config.toml
n_layer = 16
d_model = 160
n_head = 4
n_kv_head = 4
head_dim = 32
d_mlp = 448
vocab_size = 16188
activation = "swiglu"
norm = "layernorm"
norm_place = "pre"
norm_eps = 1e-05
positions = "rope"
rope_base = 10000.0
rope_fraction = 1.0
qk_norm = false
attn_scale = 0.177
bias = "none"
tie_embeddings = false
parallel_block = false
init = "uniform"
init_std_qkv = 0.0455
init_std_o = 0.0565
init_std_up = 0.0651
init_std_down = 0.0651
optimizer = "soap_variant"
lr = 0.00823
lr_mult_up = 0.68
lr_head = 0.0119
grad_clip = 0.5
warmup_steps = 200
schedule = "wsd"
decay_fraction = 1.0
decay_shape = "linear"
final_lr_fraction = 0.1
batch_tokens = 131072
seq_len = 512
doc_mask = true
train_tokens = 500500000
steps = 3819
dataset = "wikipedia_en"
Each number is 128 + 24 x the weight over its row's rms, rounded and kept within 0 to 255. Layers, rows and columns count from 0. Numbers have three digits each. The size before them is the row's rms in percent of the matrix's.

# layer 2 MLP down (transposed), 448x160, rms 0.0651, rows 321-378, columns 0-79
098:160143077136130151111107155152102140116113094119151154137102113153105119149133107121151130118071106140125102168106120110157131144178110096153129130133106129139096112128130127150124117122138114103164111121094139125125123136125115152103123103
100:149159129136105135136119109130152141122120151130144076131139173130112178111154083119160141129136158109095124161151167133116145148109159119138155084113197162148117160136159106150107120119108129123143162137134155132131091169135134096186124144
101:136150147079181133145123128138165142096122091135146115133088135122113152114082171130077160147130117066135114102120119151111098112153106161144142119117136178113155142141107093093097114120123139137158140080095139112144129127137111147126085134
105:093190189166095154123115142117202147130115150168192123121159117149138118179112142136140166120160166149125140125119147120108188101134096126156126128134110137097129107131152140141107147132114098145112124161121123133098134160091149122141180120
100:111105102139134095129101139113164122097102146148062146108143133118101141149084150159093101159138182139130111100136112129164145163149165124128144146103091113123127133121155134130085150152140119109100092100093107139132120141101141103169104140
108:127126101106108161109079133123120105136062071166131130167132135084107095145140113148120119174136106068141153120118150143100143096103152127155115097099112075119105085117105145126092117121115153135098119110163117132110156136131150116089115116
099:131156151129105098134113128074162118079129143114139149079164131116072139132117139099171143109120120133089091130114142139123163153109125130123104152132117120146156095142102114129102165105125103115125154079153150094150117117135137158150146113
112:148139145154175132096129162124085089130105099172122094137199094120113097122108095124139141115143132105182152113155127124121133177131136109119129130120143141133113127172112165135138121106115119129139101187111145168082171123143132116102168147
091:055120144153134149114162127110105099109107138169116176112126120102140116135098127128106139129072124135174156096169136126145146098131140141131172086147107090128162136135113156143145114161116087141117109117133152190112171099110154166174152121
091:131135098104112115125165151143122136106143114159122172084135110158163152108108112126158160090158149127128103137143103094123103150154117137122136144134130160141141120067117176143095176170123166119113149123111107150100087099098109146110100181
094:136136163123179084116104177123144128145104141115099116094138141127124129167159095107120114170168123127118141142078151127110143155116140125143132140124141138156131147149116125123137146120136102133134139151130107103117121142144105095143096153
107:153115112080126118154111104095142090107107095104093142083140119098091141093114148193123159116090122131106134128147145163132133093107097121152114153064093133117136147120102143151113144143165135134150111129120137100160139156145147134125099128
098:162196177166117166164121138129140139108144098175121117168123147124122103133107140119169147138135100130121129150123148166129117121102143150172157128158186094072091097092166130154128121155128128090118150140102128119145153126167114138131109123
100:116146169099096103105112110129142117129123134115132145145153108127156125114105143093137128113164120086132153128130117077147152100173111118114119167145106126120150131133110104138116123135102145095132158120155114123090111137123139094109164147
096:123101173101159133125145114108123107104127105102173119083137135107155188133123128163126124149128171093155146113150142104086117141135134120147130128116149097149116123130102127115167183098138165101125136108128162161180114097145110139125127144
095:121103111128164158111175151127138130157161137136158175102148119150175183086163101108105135121086129135144085103120152141144103115122161152152082097113130131153107151104146128154122112117121121125123118141166122158108115134178083150110167133
110:123135101147131120162115130071116109141092102135134155088106082149154152150126123143140118081117153112105120118153131135098136108119144163159113134135121137141176160154145155118151112132158086089106147115125097133169129101128126121125159125
101:163141102133143085135139098148114104104134144139090107142128128129109121120113141112114124141124200098145118134163096124157181149095115106112128113160146113096166106155118111089157138098113110127083123150115166108101110123148101107086105107
094:122083189164125179143142096134119182143179152120134114095108128109110150103121092146112150152109127140138155166164125134121142154110142117159132109118137121116095132086087132134170123084130140135119113140142089138164170122132065119123142124
095:090157128135158099093118141155152092117129113167217178093126109156113141118103119177143102088139095150128105149132089127129123102140098127110114167141111106124133145123112154101148164145109118154118136132112083129102097143152139145150112129
093:118096144135119126145093149153128174113120162146117153114137165168113150171124131144137114103111119128127113117105115157102115092137126085154163127132146156165124144143136168171070099165115136143154105164142152104167122180095114183125111106
096:133144186144150158123116140128148135126158124110115096151085124127120064128105084121131193156107167121135120154150132111099096172124139125127170118124156136147137142136102104151109151104158135203073134146151154115132139138116098148103143137
097:085137069143121100111155094095139095136142149145101169087138123118137107135130134118103139108134121137154143142132148163146127088101148146135117112110089101131158147154121137154111155111132092153145147089169102111150100101111111100122123147
097:135132176065158110124107182124132151166170136142126095095122131113120136131130121119122150125106104128127096142141182084081130092152117145126107105112147066127134183135148137085104166110131108173113146160139142105109131090143095155135123110
099:129106093081120106121108133087135148152166111102141128062109184141133128116086117150164099088118152144114160127117141148089124157174118138141108159125127142149118087159115159113160139167133149099151123099081159102167079121124131146140150136
100:119121141086125119116141155101111130149146129164145130134098158109131080135127148129129147113081134140142162172163088136128100150118126118159135105120098107110113118168073156146131157136088117096201139131135076134087160118134141136166126099
104:156113159140103137100085186122125152145147148134108086151119142112150085084126152137117130135128092142091115163122157142084124111123155137135122147148089111111220131120150126125147147121154137155143139115100097099115111172136082141115152143
099:145151144126116161112120145122137113107140093141100140171105143133089144108123071128164122144095169137129108140126104147175122154087115098148150117142123125156125104138117189082113163175099121160150146112129122121115124136126133154105051123
096:138128125116129118190123139158152162111154179154128138145136150117142136133099095122135106130139115147083131103115148130159160134117112141105092157131154086097136179149141085137141130156129111134164110126164143105150102131109140104156105126
107:114130145114153110156140170134104162142125105135117147164163156143142102083080144142138129167131106183145100125135134127145150114113107149102124175127135179179123163139153103109149096173157150107095139143115186177128116132146143093145141110
104:132159087138112183126151114112143157093113156146103154131107180181089131168150134140162134108121133120095128154076114117126096108136112128112137136113186150119171119112133145133101165115160150069138137181104132170127113142109116172165103150
098:142112120139099149143110106126114105118112129124121111128109124123158094132111139137147146102146115157132130117085097077131148129157168108105176131134107130122169145102097121115132147167153115115134122088123140077121089093099114074127133055
106:133098132116180151114158132134120131161122201127144086156161121151101132115147117137124138119162067141116085085154125118142122104144126140111126111110100149146118110102122134111141132139144082100094143109132153107136143137141131179099105122
094:125103113134144087112132103115157138098119140107094122121111116145163138115077139069131127114143134129095123093123115116100069127090090131092085113123113128109147156134121154104099148099125130137116156144124145153138111138121111144073146137
099:160107141111105114133089141156125123152184098128168167124148122130099121144123133111138130130115159151126096156176083128097158105095161085136113147116153151154161097112146167112173121151103110099105098117149149119090145156130139126101117119
096:148110113151136119127151121113128126165146159105106112144091185119153068140142162111120069132150096126132104164114150148160107107112128122105119111119133157122131078134159143133157118093147118159150141103137156118147103126142165098147080148
106:100108124173127093151136137102083161128153149126169153156116105132127123131138108135132121112133099091136153123124150121122093170143100109177143156143131132122166131085126131129104113144119136150128109110156125101100139126165167120122103124
100:101149161192115163137138142127114133139159145143181110137140160119143149144106156132142127161147151144127161104131152139157109090126126128129135165148131145125115144086120112159152109146147117161095166125163141083155140156085166154146144129
106:124135153077135158120120148127164150150122111127120140096110134133134133158096128124171161105135090132136117091138078081139147120117144136115094139139121109126105107077132115127117159091179104119100134108147123145114120154102079168145084176
099:137140124141154132122114126151127093121092173184113130143110157127146133121151126138108117117164120165168101177126154177107119117165094150127102131138127107143134147129142176105135137106120141094086133089136110158105136162122104122152105085
098:133130117143148148099142156142124122172131151069121104119131065069121134140163139162146059065101128094118130149123135117140123184117145123089113145132086129151107133118130099115133154134108098142152127124154128142113136145162137132141138106
100:081169120118092135143142146134160161176096134132172141139116116121124156148166134149163118103173157179115125145135168102137139147114117143086147144113124091133175169119117168128149133134118128152115103107118094153118138146165111056137164105
106:152150109106157176156094128124114136113136116103148097149087178143113108105118112126118142176172139148139135123161183126124108089127106097137137101122102161110164082160072106119142127116142119112109135088151138169135139165143144096134080125
094:127177111148137124117103157098120052125072146127127139148130121074151141133137109112100131118100090133115127137141137124137131148112171121145076094111148110143146152125135149156129166083135086092125113121069136184136107136185094118117120141
103:137092129106124138123123156094086116126109137134134104118081128150135088121139121117149130112121121116166136125082127135124141138148113098137142140123157113138142132098127154099073136130149107085114118084127148094154089146142112123100069102
100:171156134103132148144113144164108137110138092088122135162143156126187140092151099129135183159164144165164123130150154106107142152123105103092138145101116147150105126111150143094107142111115132147112127119105122139104158114082092115122106148
098:135096144095136178148098101127088080085144144133160101123122156085147170118111095099150094150125120125121127112107129170121157118153158135086065123163148147161126157145108131102164128170122099096136179135143197130127157141130120133167134130
101:141099126117129089108103139092196138141133129085170111098136131175132096107097120133139143130131148101113139153115099138100141118155086134215100177109159128123141141129150163147117144140139125142154191114130123107128110163083122150108165149
092:083171119149100142135127187123088106131101104135172102154112132126147105166118112163140133131136149151102194139146110136185137096087115080082166124114095136117153158096135161133121127139125087141154137086113156172159115157100139098103130122
102:172138175106141131169102147100142124135114123103196090128100097118126127118123114167120123149141095151145134099164155121116109099141134135088115146150165144157160121098121125161132124154131118138159145104125141152166135179101126106171147107
088:126102106154148126129100156123116144149149118105128139140112087109141140115127133102129132102068166141126106112119143114128130159138135133090147120119145081142104125178115131112118118057082130152089140142138131100140142134165102122165171153
107:167139125135148129129111147141149134126140112110165130165127123181139068122124116101142139099129155141147137135172181115131123131117109123116109155138118121150163159136126164116167126185110130147139105135150133141066161163110172117092127154
106:125112129093135100126121143137093156200078127116146145162173164186105113150111150128150116162126131130131142115113136106162118104105089111146112149134136140148109177194127184123140109138119132134141109109118132102134164153124105171121148114
097:157119172120116130175121113137139169117139072102117083166145112151088129144125113160118116160115093121138129098130110102136104135137158146135126179073160124074122086112133133140117105097100112128143123154143127137139164100162124117124149144
102:129119144158072115112100072154120103128118152140118133124131121119147162122123102088174138122160122117158175097126143114139082119140117127116120085144087128123133159093093109099117128146105179112105140147118128142110145137104130120117081125
104:099110142167118124144101062112156125111134165130153116121128123132083162143116117174149157147148125130150143161186148102108141121139134129103108120094139174109137130120084113130124138116135079133157097097122088160075114130127136118125167151
106:124129096117173141111143123132105117113160106173126088125127151146153100174134130155103158115103123119149118123122109091121123122154161080128119170147140120134102102110157155077136105115130177118120151097148163117134143139154146098162162104
106:136098097151157144095151130155114126115106153153138144112113150139131149153179165125120130117101136092144070114111132111086086118153130133162156139174110112120136104111116119133151147159110114056117134118101107087160145100128139075145121098
# layer 2 MLP gate, 448x160, rms 0.0652, rows 322-379, columns 0-79
094:135131120071147140119146122149129102121146127104146126133122105106127126133158114128108138123117117165162082130137116117087161140117143148145137106149126111166172131173143082103154131125116107094085136129136168161162096177159149120139091147
099:148107136128167122163118069140115148141160130120148090146141122143166143098147100135131106149139144113151155138122127154126151170125092101119136135162133138059131119128092143114147123096145142116201103102164166146134109150142136115122136107
102:163125139120154115151074113114139147090162088065148100137146146163121133129106095131135158095115154135134103098101122116135121149113135064123118119157114175135097148132089116106115149148092107144113143134135135142164099129133168130132105066
094:155119155109082138114135102168113155164161075133165125111101123116132114101182112134097129122105108115105126183134152121111102153110072151120108131176129164129128140120099136075143109140129150163142145157124125136093173144146152148093136091
100:134154148151154141159122133115158105109119153145135131162096132135141090152141124145114128080146182076150132140142162110129205109145115132145099132161106123129122091159129161125127151088135116109141115139090089159141146105133127156130149142
092:124126097173093107152085157073143112129107159136151090122100155086117098121144105111146139134131163109117081105130141143116167178154118146144114186105169156158133137150110130139145171103103128131118170101129142122143155144151162115133086127
105:161102143180155084095170153099070148157118134118141110129190114129142114125111109172105177128116094100169170110125160120116129157112082121094123135140110154130111145156115143097153113111144111107148149160138088154106125111117124126117155140
093:164126124105086139136119112148131148128151117126140104123162137140096114109142133138160140132140144142136094153106102140155106136116135139112105171100159188081068146118127130140114130092132156128158122124111078078128123135119123077073113127
107:145201127114141130120144115142119157139106165123117136121131111100116099107114121104111179163123113098168117157127137156062116162110091127116110142146152097160099126119115116120157149119098106144126124100127169160141143127169107160103112130
096:090105117115126107122138133172173141093132132152146142160158087092124137123090086163141166126098099152101067109145128131114137112132101143125156105086085077131118130128094121143119133158124101046123178076166143109115170147095105135129110125
107:096137106094130087149107091145102119160131150157098129097168086129159097119142115136108136136145127162141090126172095113154155110145144148134141174170155130125117117123079120138103108088167089068142106150147114100111179126127150145117142103
102:157163128153115124153092108113098095126085141151140154122125119178108068129161136139152152114125132128143116110119099097161171141151141112084099141095156110129123150123175154119145156180119161124123153107151149124163156159131084155115133123
107:128155166121091140080135119132130060091159108128127127149125128120107138119154136125120110151113170087169162166120104165131154163107133111162112164163099118135140097182125096146126135127102134138076152144105124150128146150146123124126082148
096:136129090138094113127110145158165113119154162120098137149127098142108082122144160109145109083166064162143134141132106122171130107107148151097127133176148149109182148115129117111110116150127130166144141155127081122142131137088171139142149130
097:168152126145105106142099128134117085125207164102116130129099105108147090159124137135130103134147129117121177148133121139127144116140074135135176140124165134102145128115105125172125122114141106098096125127164125108152123057097160080088165155
111:128082110117134131067138117121136123136091117121124165084154110127099158116139156110124106121137145130104125131177138135085165106116165129153103148109102119120131132143156123101125101142139090115127155153116102131162112128121103128109113142
101:140128180108126114134140106095134133133141141118124127116158146148096130151105128118102137126134156096119114171132096167142183096138116127100081113100082111127135123172119101141138151088132114156107094152115145103129116167178084137098115109
089:103134112105134084167129146101125121133113153154083141160124107129142069141107139113124117111176112121178109153149154130143127131105158158158117096110138141106127154123147159131084153103074123189127115120112138119147078078142136138119159118
109:124136134140156111113092108108142122108113124077156089131128144102127108145167149130090115116092158144142146144142118178137127148181096110154140109149161073140115142154140127121189146129120113139133183121123091127144135099158128156142082135
090:072110119129123110068125113112175128119121167185135133116127143122120146097122106141157127118136140140117144115138143148116159132136149096140117096130140104123102130127172117076102081108110111122130142127179084080154132180120091118125103110
095:144122139153116141113084156106176165114122116129158103112125133127137109123129084145103125139136181172152137131096120134079084160140121136115157163139154123134120161143088100135092168131156156139097144168136127109140157171128100137121099106
105:176149137116124139143120156119122164090134183128140125144131105078149093113095148110149108164107135134128120107142149095129142152143148136108132109094133166150101104109139162155160148150178120128142156167110168156115165178111158154109129114
101:128126127097179106098087178134138135132129162164174108106088126122164112123129113131174157119152105128142131137106146137078132065125059158123119101178149111149148124110112127126134163149136119093109132127165166124169152125139083136187130135
092:095123122118079144131139142129144114145120147133163121126133074161149117125122129095110171113133106137093151132176125127084137117107121169097137161185137132102153126136174149106141181162129119118124137158135100120110119142114149114101113109
095:129130167145062149120134092144113148127156114090135111139115129132154151148128074113143137130128133141137117119126102128125115128114132116152192121155125133109126182170124141094137111102112127125111115088105131162149124091166147092083169123
102:157119160109092148130130141144150154138161093135147107160104136114153100126125146135104164138082175127100094172147106176097141146146156110130158101131106164113148134116137117111162159152125130153124104158131120118098125176131090137117100149
093:108139119109154156107145132091152090108117147154152170137132110139118099107134088145153111136093147138173093141118128083081175121103101116133132112120110096105128112153093159087138119169157095124157130101146142119126088147119139160107147172
088:131136126189127075123121132116158181110119152121102132154102122130138121121149115137120125150181150151172121104148099153130102179170131106098160138143140160132137112120116107123135162166138093127165120132160133120088159124081132122116154129
104:096156181130153139166158117143130138146151154098134131160079114114110113059107100122083116149130110171163118150127118134127109135144147138152129175112125135109110137114153150118114101189145119098141100170124152148136122121139116106109124130
100:103128144169132107162129068126112125185086110182152125116150130067140111118138109101141128119116155131126129127142135137141165124076087162132130170130129148122121156126105104112112122085098131161106125105100105111129177132142163135071155126
094:153151160124104129083093123172139106100101082105115088134148142122136075147133124132110105113103106163126102147136092093128113114155122140096143149150117103176128124151141107126156109158167123133120137160142164128154128094137113112125123141
114:148114126111164140117121103159131144128139134106186114129122178086136126134127160148131141119116140138151121076104104164115156141099168113110100078117078147134139154147095106142146162116124128116085124161166130152126086174112086148116124081
090:161155132150125110067107177094103134119162145106116132147102086115117107096096096077134101114138131130134130129130154105137153103156145141140116121140162117164144143133174151134116103140125122123105184149140105099100133143141107122161134168
103:151101132118121133136118087132121144116188112126160175132169146123130120140118107158132117145087154176120093109157122119101148117124121083106101155116169139154141122148119167115171115172142135085133087131136148152119116149132127113155111083
117:144132106148116136143106090127110151114155128147106094112150108101090164134085072131116167172113153180122136117157134140094150138159113146163157097131144100135129141115150106121122147146081127105116106177103128106120120134137130135102096125
115:142126138101157134132146123170165087129132094158111118111094187104126083145157144121120143187102131134119099174113124141135132119130148130092146108141103145114103120161132122107152124091113131079129150150153121168169091159141110099154121102
096:124139138132125133132153107115137131175129154129171110140124167129169140118147163120113140161115129106148145124134143171124168139130085115121112120106076137130118106136122101117153122120125115153142134142141130131114156167122126130150147117
108:162154082193141131102129080141099112143130168108131127131128117144104119134122142126051089144110184126162149125161145156120135138134146108147145154143115129143135180145128154174141133170151136151156161141092161109118156112136174084123171129
099:095100134166165158125116121129119119110087156133114182168094124120169105110117150131118147087123093143143134129118144156121113140119156152100116131149142163147137179155101169101146125105108116091081112109121089148096174153140098144138107115
095:116142126152111141126135128132131113120107143084130088118105101098135116136151131135118104103164130074123150140142158113150163110134155150096125125119132123091105166097150129125107118132143083135135115139175142110135110108137173139139169114
105:128112127107141131095116127099149140081099134140145115101123105129127108181115132101134123128102123147105134106118086094061147112091082149095100139151093132161117118140138128150137154121193118100140171108153105127157108172161159124108144111
091:101119096095147157124130140110118078151117149156161110127082156125105125179118174131126107134149174155125117182126137143120085084120122146126108113101102123108112157167134150176122144118165126132108108062104129118122121065160133117127136126
084:145169133082171131123138131136182160134152182154095125113116107135134123162153164140139140140138143143123121127113106094104164090136120099106144172178136172138130115099129121067140142155090117118091162137128095130160124111090103111119137117
096:100149113115132161126147119144116129091103090167136144105087185129122123157138129110127116137116094129147129128098149161099122100125131127134179119111165175149133125128133089115139131117126136122108158099108140163159091146153101129182092110
100:123117125124116133122111165150124127143084112081123146097110154086137139089145050112151174103114144143158133120143139123088127191120116113119117152148159137124130151130075139121125135142099152087112123159105115104103136121147153088104104129
102:132153091173133072086154152128144157149102127147112172167104121204166121133166178112135150120123118140160154166156105109153095119097111167130124104107129119135154105145118128134107081100091175157126093109124102129132112080110137105115144123
105:123166144118162195144164126186069109144143128131126137132121147117111131152149135131156131160080129132153097121122115123112114127104158118139151140125093107115087095168109092137176144111128114089073089146126137180147143108160096118159095096
099:088178136131139134115129146137128108162142136157133160094084154141118112137137148158150148128081118159167148137139142152138153125130129177133142156151084125129130110149137163067155123126115118098128155129121126105128176110096149114124156110
099:110153132100137123168110123130169112134112137124136166106114140105156174130122117133098111147115152143158150101147155129157120110149114132123108169169127105178134110122131107142140090104153185133146100132143115158142108172112115152140177110
088:159094100150154123121129132125103152139118155151093126147124138158101131173161130098153110090154122152147179137115116092090131127152121132090151120149150109160097121127114093148160159103099137154124130129149116150163126092162145101136159130
095:089114130145144163079073117110102155140152137152155152106134147138134133136128133149090088120113122163103104101130114142121113128175126123164122103136127153080103121171133138135134126120155150147106149120120138143122106139157114149144105106
105:159144139114108099100084149089147164149151169122130108159132151114088140162118104093152122121100109199123160140152143120114107139108119139140109169130097123151097080159152143101131147095124129164171124163106145129113130120113145118121141144
095:120179106171133090150132114122136171094134114098081090164102130142147149096133112181135114132135110115138129084143091115171115111079171130126158151129127153126120090135110172134142126133117084076096135149150160139120154110102141143127134177
111:093158146110152121146160179129143127143148109101123114137109151106105089137137164174102085123086120116082105147110113152121116125126171104176131137103124118133128102151153149145165152122143099134126096078130137124164093117149130122118147112
105:119192129102125120092144193125114109103125118075108130119132106117160111147136152142102098130090116145125137117101121169132109133097103144123147104166081070129136106128154144128140156163128132124094144151127170114185125107142120149136100111
095:121126155133086145151122119106157168144125130110149114143126147100116174070133112126141099140128123113126133112118128143141133165113089132161145079120139127122152124158073114146130112136115072114119151113117101151104115107090126158102133169
113:092115126107182158108173119156089120129139138168147163119107131143153123126138123135082153107070165117164093113083106121147096129112129148117176156152143114119122177135113120117137082117109119097139144125169114142150179121152138121126135112
114:152131161108159172161117109167137147115127140153107085114154120140162163162124160151096089144104132115114123092102160106118097093126138118136134152139135144119155119119126104158143112112149151113131119138148158112140123138103117141150155142
# layer 2 MLP up, 448x160, rms 0.0652, rows 322-378, columns 0-79
100:081087161060146130121129166100095175097140080117166152125129128117133113157137165112128162126126112157129146166110114114077140094128123163117155104140136089117121147122143144143118115137106083142131133132091162155106151138103107156153123097
100:113151154112156099119110177129154144105090100150095144126104162135117117144107190134129188136100118117116129133115147100075111090173126118123102117135111128184133136098131113134127135136088116135129153145076134116137107117126105149117122126
132:153085088101158099134134138164077118102129103110087125119116133108119184083145127132122093139133113115117085164166119135139105168125147136078127147121164139153122172090113150132147110137143175131170135100122117139154127102139113122120089119
096:108117157159085088095125164119141130108114133170091151078128138154141117093109133116091079162094174122106113127117128110138132168127123127179134098115084109113089133097141129141088125097137107112102117136083149158133157144076127131120139144
111:113132120146130104143168104125081124101143106110098129129153119171073156091119134111081116141116158132099156128110099109167106114145175109129102159159150136129122136121148094166116135153120107127135114153080153148093157127134100149132079168
090:096100154140155128132120161148110146113093123133167145144122116104127116105143154129113127102118138186112105160126092104110128086137182130081114102126097114121115118147151129089119144142147099085124122108131166130109147114156103150136125151
109:144142092140152118101137137119077103145107133164128103151180104108080124128094115114104127088159175109171140129132121104125113088140106130129101130132151140109151121100161178143131125112159133104122102140152161123138145108121120127134103148
085:132116129128183121164122114084112122077133128120142137115135140108101123154143113124112130134101132136137101117094146159120094163178123126158145089148128078163133108149132117134134141179166124144136137154110140147127095118167136178168121100
097:134165136130116118134120162130150106118133130162103126154128131155120133125132154094119072126133144145092104143121178121136136092100107118173131147108127117118152133098173124125096131101157147125131144095118113136109100093093124109122140157
108:142111156126125135098159145145119134165095149123135125092133130181108132163166116105100111121131131116122117146095111128137097147119130118107123128154152167121119144132118119121171131130130126166131132132126077116139127146154120123103116149
118:139117117106127154154157097086095110074124110154132145115130104101123129127113099143121168150086105144119138116153133095119133126110105121130112137104102081090134134096128136136101108126161102166127087111140129148126169149144146128102136105
098:146118099154107109130147132141092104089132156151123167148116126156135132099119122106121156090123115123135120128107127172160139133121136123072143102116135138101137164107119174112078093151132163137137146120169079119140130117120092093121141136
109:160173150126110136157115112120111144151115139121126123110135145109136096123123148110108125116148107097120149117092154131140117124131131123135094143158158110074178141115095154142058156099118100130133145159159107121137100114143156120069180110
102:152132109105073122156159154097103139118163120134106163111139140139128153150145108152119135098133093127129190106146172161070109136093138158137130111158160114098102126120144078144167150157178136116165109126136122117141139113104146108190160136
091:141108083130156100154097115145149138158145165086159127117112061156149115104137131146124122110128143110117126143101081162093147136118124105097091153165121160133113132160119159144117188191158115103136102107135099128099127136128150099108134163
111:157125146129187128135140106107103109131150137114218109152078136121150098103144135144115127108105133093145105119114105119145101098160121143161165126128121120105130149109094134106195119157152124082156110094148158118113091176156120123146175133
104:104095172176121124125130144172088124154138136144136135142122086160097096112135141083133120099174116141087138107120127125143126171141097169106154153102167123136154144132150118101071142151132142144159127122150117151138150118107111138090129120
098:110117123084124093127118147127094128146068130147119162141109129129163115124150107089119128115169151161141085100144154128133084098140128175094140131132138144151135136138122175110118127089156153119128142108107175158159102153125148141151129120
102:142119133091089151163102104136149168148135131162081155117139114141108140141104111118147133153128122106109113126104161061127126117105115159137117140123096133105129094093115118140061086139119134146118117138153133124102109135105107133122173124
092:077123133121115121087112146159153128110121140151123136088110174137139145123112134113151149070130127143114135111081130135143123109143139078136129100139114131130092129144127134112098116122130092141123124144147114123176112170111084130108106107
095:090117119131094119140150111136156105142117164147145120117144170112137166130132137153119124144182102119127112113121115142073134122144171123149132145106139160149122053152137127115112125126107137102146128138135174114159115138111111103151119139
106:121144155126147133140132128137111139116129107135189078175126143134120096173130128151105098159148128123120139099152118119143100156206073116160134104120156128106107113123111148139121122165165143136135112137097157177115113144122099167129151114
107:145122154115117147154158088162133137174146119151076132162137140122098152122116137158129126176098118119103102112152122147122154163110176126132147132113120115133101154145131116061110128117122118162132163154133153115081121098108124161091128101
089:142095055136133128120133122136128092137152164127144144114145146112107117117152103100120112118157121145123135113120151158118126119152144156153100131148129123118116129126135139088119112154168122127160104123117125093142078135122148145127176116
092:149107105161155139160100152128115075106087108147103129115153095124116161158129089136111152119179128147142136127116154136143116112105117157084116141094157127123122148146131064145151108153087110126089162136147116117159075154126098103169072111
100:118146145164151131104099084148117204091083139106087137133141142136133138107121129133099127117146062080148153133105129136115122118103093146098136125148114098148170138097109136131129123111175122140159150141135112104162093122118111136125172156
090:116177144133150162093108109127110098158156121116112137172144145130073138152106122142151120123124131148095128149156109165168111130092144112153121146151138148115151125078129163090120132169113134125143152147116172141117161127100158116109088106
102:127128141112138144183117163165124180152135127124134148133132099137152136110113097111121134118132103144079118128095134120163159121109083132123078106116121135119164146136124124082152125177101129118172084091159126137140058145125125159114143153
101:080099117087103092170148162128140134095129117110118103134183167156119094123118130119143129173086095151126146109152140118141181105123112101123146132136133192104126150132138139078134148154127130131116107174130162131129137134149141123120124093
098:115101124143146104155127054150094131164107139154151127129130161125137077129142124115129103126122119092146090174098139122112137166115085122092133129116137158117134123110088091130145155080140141178097118122096110151163149112143148160126153107
091:094150165128114116127089106157135113151123092173123118108107143154181131121130118142085157085092121121095129092126137165132120110147125112118146100149166116097164136088122124145120101164143117123145126111144146120129102092112093130137123094
115:142153119111127155093089130177109172111167074091146120103121138100175102178127148117137148096107159139147129166114123140124116166083171095130135112133122122146123133124096092120115128116099138115138151151197126161155138162141085136119103139
093:097120124150125143153138073114122120110143079133132156134117111132115142128118150142135098117135115141109151093134088154157105159109162074119137101117117157098132128152096141149140134127125121113125079108112183145150141144114131149079148118
093:128129113112086129118138117132129114143109115127103090153139128135105121116170132079132160096156079144099152114145065134087113117133128147113114190175096127144160090121132134115099105134114109114146138120130142089151116104137151066134151110
107:137121102165077101149128077126098134119112125104095114122144133090067128133088096127086139159097122166121101132146152141105115114167088141134143120107116113112126116095174111142122131142083152140116122140093132115162096133135168133122106125
115:135106151163154088120120121136146105136155072123160157120089158145140136142123111137120106145116094159164130170122158098159140197168152105103128105180123142084171145111136115139166102114126166124169134138157133142133149164136156128124132139
095:108116133100107126122138131114155144097154162102134149124120149081131136155144121114103158149172133118136166189150105150099154128103120142124085112128142127160119089118132150105155096108118101106145161142117170161118108144128131088130102097
101:129161157120100066123140152091125084109120115116161135164126167116084114142135116133172115128158137112094124203119156136174112159129138143132119165114093127126141095157156091143103120116118132164089072155102122122164137145183146098105098104
091:123151129110142137162127159173129145091051149137137109146116096069140125132164157136140147130139085135120126143107131152107123136106122177110152116139117140155132143157159162100146102125090115070100146100154107136121159184113089139155151135
092:184152157160123116140119118134154098062131148126106158123108139086127136109082113132120125128157125137123136139133104125129147153116101122110150130170142147111148121137100169131101126165075131152131115148111123113094152150101130118115123111
102:186140148102141151157103100171112078171135107136137139115178144145148089133120126101115149107105158132157138139167150151167080156127158139179116157110159146092124124122125138114133131145115142111122143102145131143129129113104145161136114163
101:102102148132096079115155126135114122110152154132131139137190124124110128136113176118140140090090145080173085152134119138142140153124145133145130120111152116133081173113137144167132118194119145149120099116136126120133118133153067145135121134
086:099175126154113137109101109116104063106087135085111149132110126108160129075116140135127108109099089105130141098112147176173133095134151146149105094118109110173145130159113141146118160091154106111137104126099116161144115116169136158119137157
100:108125141166129081078119125176116149153092133142134169126122100133125127144109123141057114120115177131088133074125150151145130097128174117146132164100129150140107132114154077113128110112094137179137125148141085156101137129122159110112155144
110:074133139135137073115116108158140118120108109098102165177079126166145104116116179151155095192098099114099114130147099109153134162149137143160135159133096149122136131110120137091144148141131136175106166102102168129145138161105123137141128149
096:133084127133156116138128126109125144128135149142146163127094124162161118126169149091131111129105100126130148084104127097179110095143154142091102126141106129099191143182126139138153067143111160103127093089132160145138099089078150134136152123
107:131149150153160182142119062133071125146140143142098166138140135139124153145149100149115105180112156141161101119102143157145126163147160132090157122153118131125104082168131104135157099113131129125129089176095141159090119128154158134156096085
099:122141152154128178155131187111132094117120118142138101139153143106152128112125147136148100152116135128126121098156146134179168101088138144098147126104157163168144138121142144113150136099157095093114154113119162125107133158089099117125136139
094:101135138141073113112138137145125112133137136147126107140130148146120109124157166083174133115164106093107124187099129146084157128173103157141164110118148106105168135109161102129162113142167110140186129108131138089126163125141109092136153113
091:106150157131120137105099150126115107117133092105164169095102134098132125107107115154076128171080104129124095124115119133135113128127160139132105113118109135096128128134154156087104070175137138091146145125109140106145129178141107146081095103
105:100119105131129112169133129124110120145111140141085129103116127095146140153163130121096106159152113093097117095095110147135141121161157130125134107103113132121069079142162114137124145089170120108121144094091132118187080087177126139124124115
101:097107113144146112172136110163107101137137108138145113169131131173151098148159153192152143143112102154128099135114107129123177143158110128114153129114142117077093087111139157122132116136111132124123092157136144122084117131155119166150118146
099:160092138105118153118142126128131151139089084188122136137158062142106111155130129109125154137104110117136123115101107122107120144137105132147110141124135103108138141118153079103104103116116142112150149144151131133137144138142125146065147103
092:099099175134116142115130102106134146126132134132127151138095126163104124106119169081094104107080130181108131117131147149123092104110131105126137100128155141124138140145172132149135160116160147136116105147163153153163110139126096092144149128
104:158170118104116130133103144148152148110177105116133126113122151145110117154146147094115139102127165113114129093091148129143075113131166105134119146159110143127120089166164156178131132117127132130101143122149118110177139141127148107201121125
093:104119160127170142166126097088159125109127116144140085155135194109150110158127141145127125145102117065141091074124130107164103155143120086166128147135128164127087140160129119120136140083145109111096104094102117111107152151125110149157142114
105:144142100147149148086091115151146085151082137109138141135130123128123172140130192108156144131135165125113106128112121136130113120103122138074145138156099141152147137140163104098134114144103142118130205155151136099139117126180146133146108115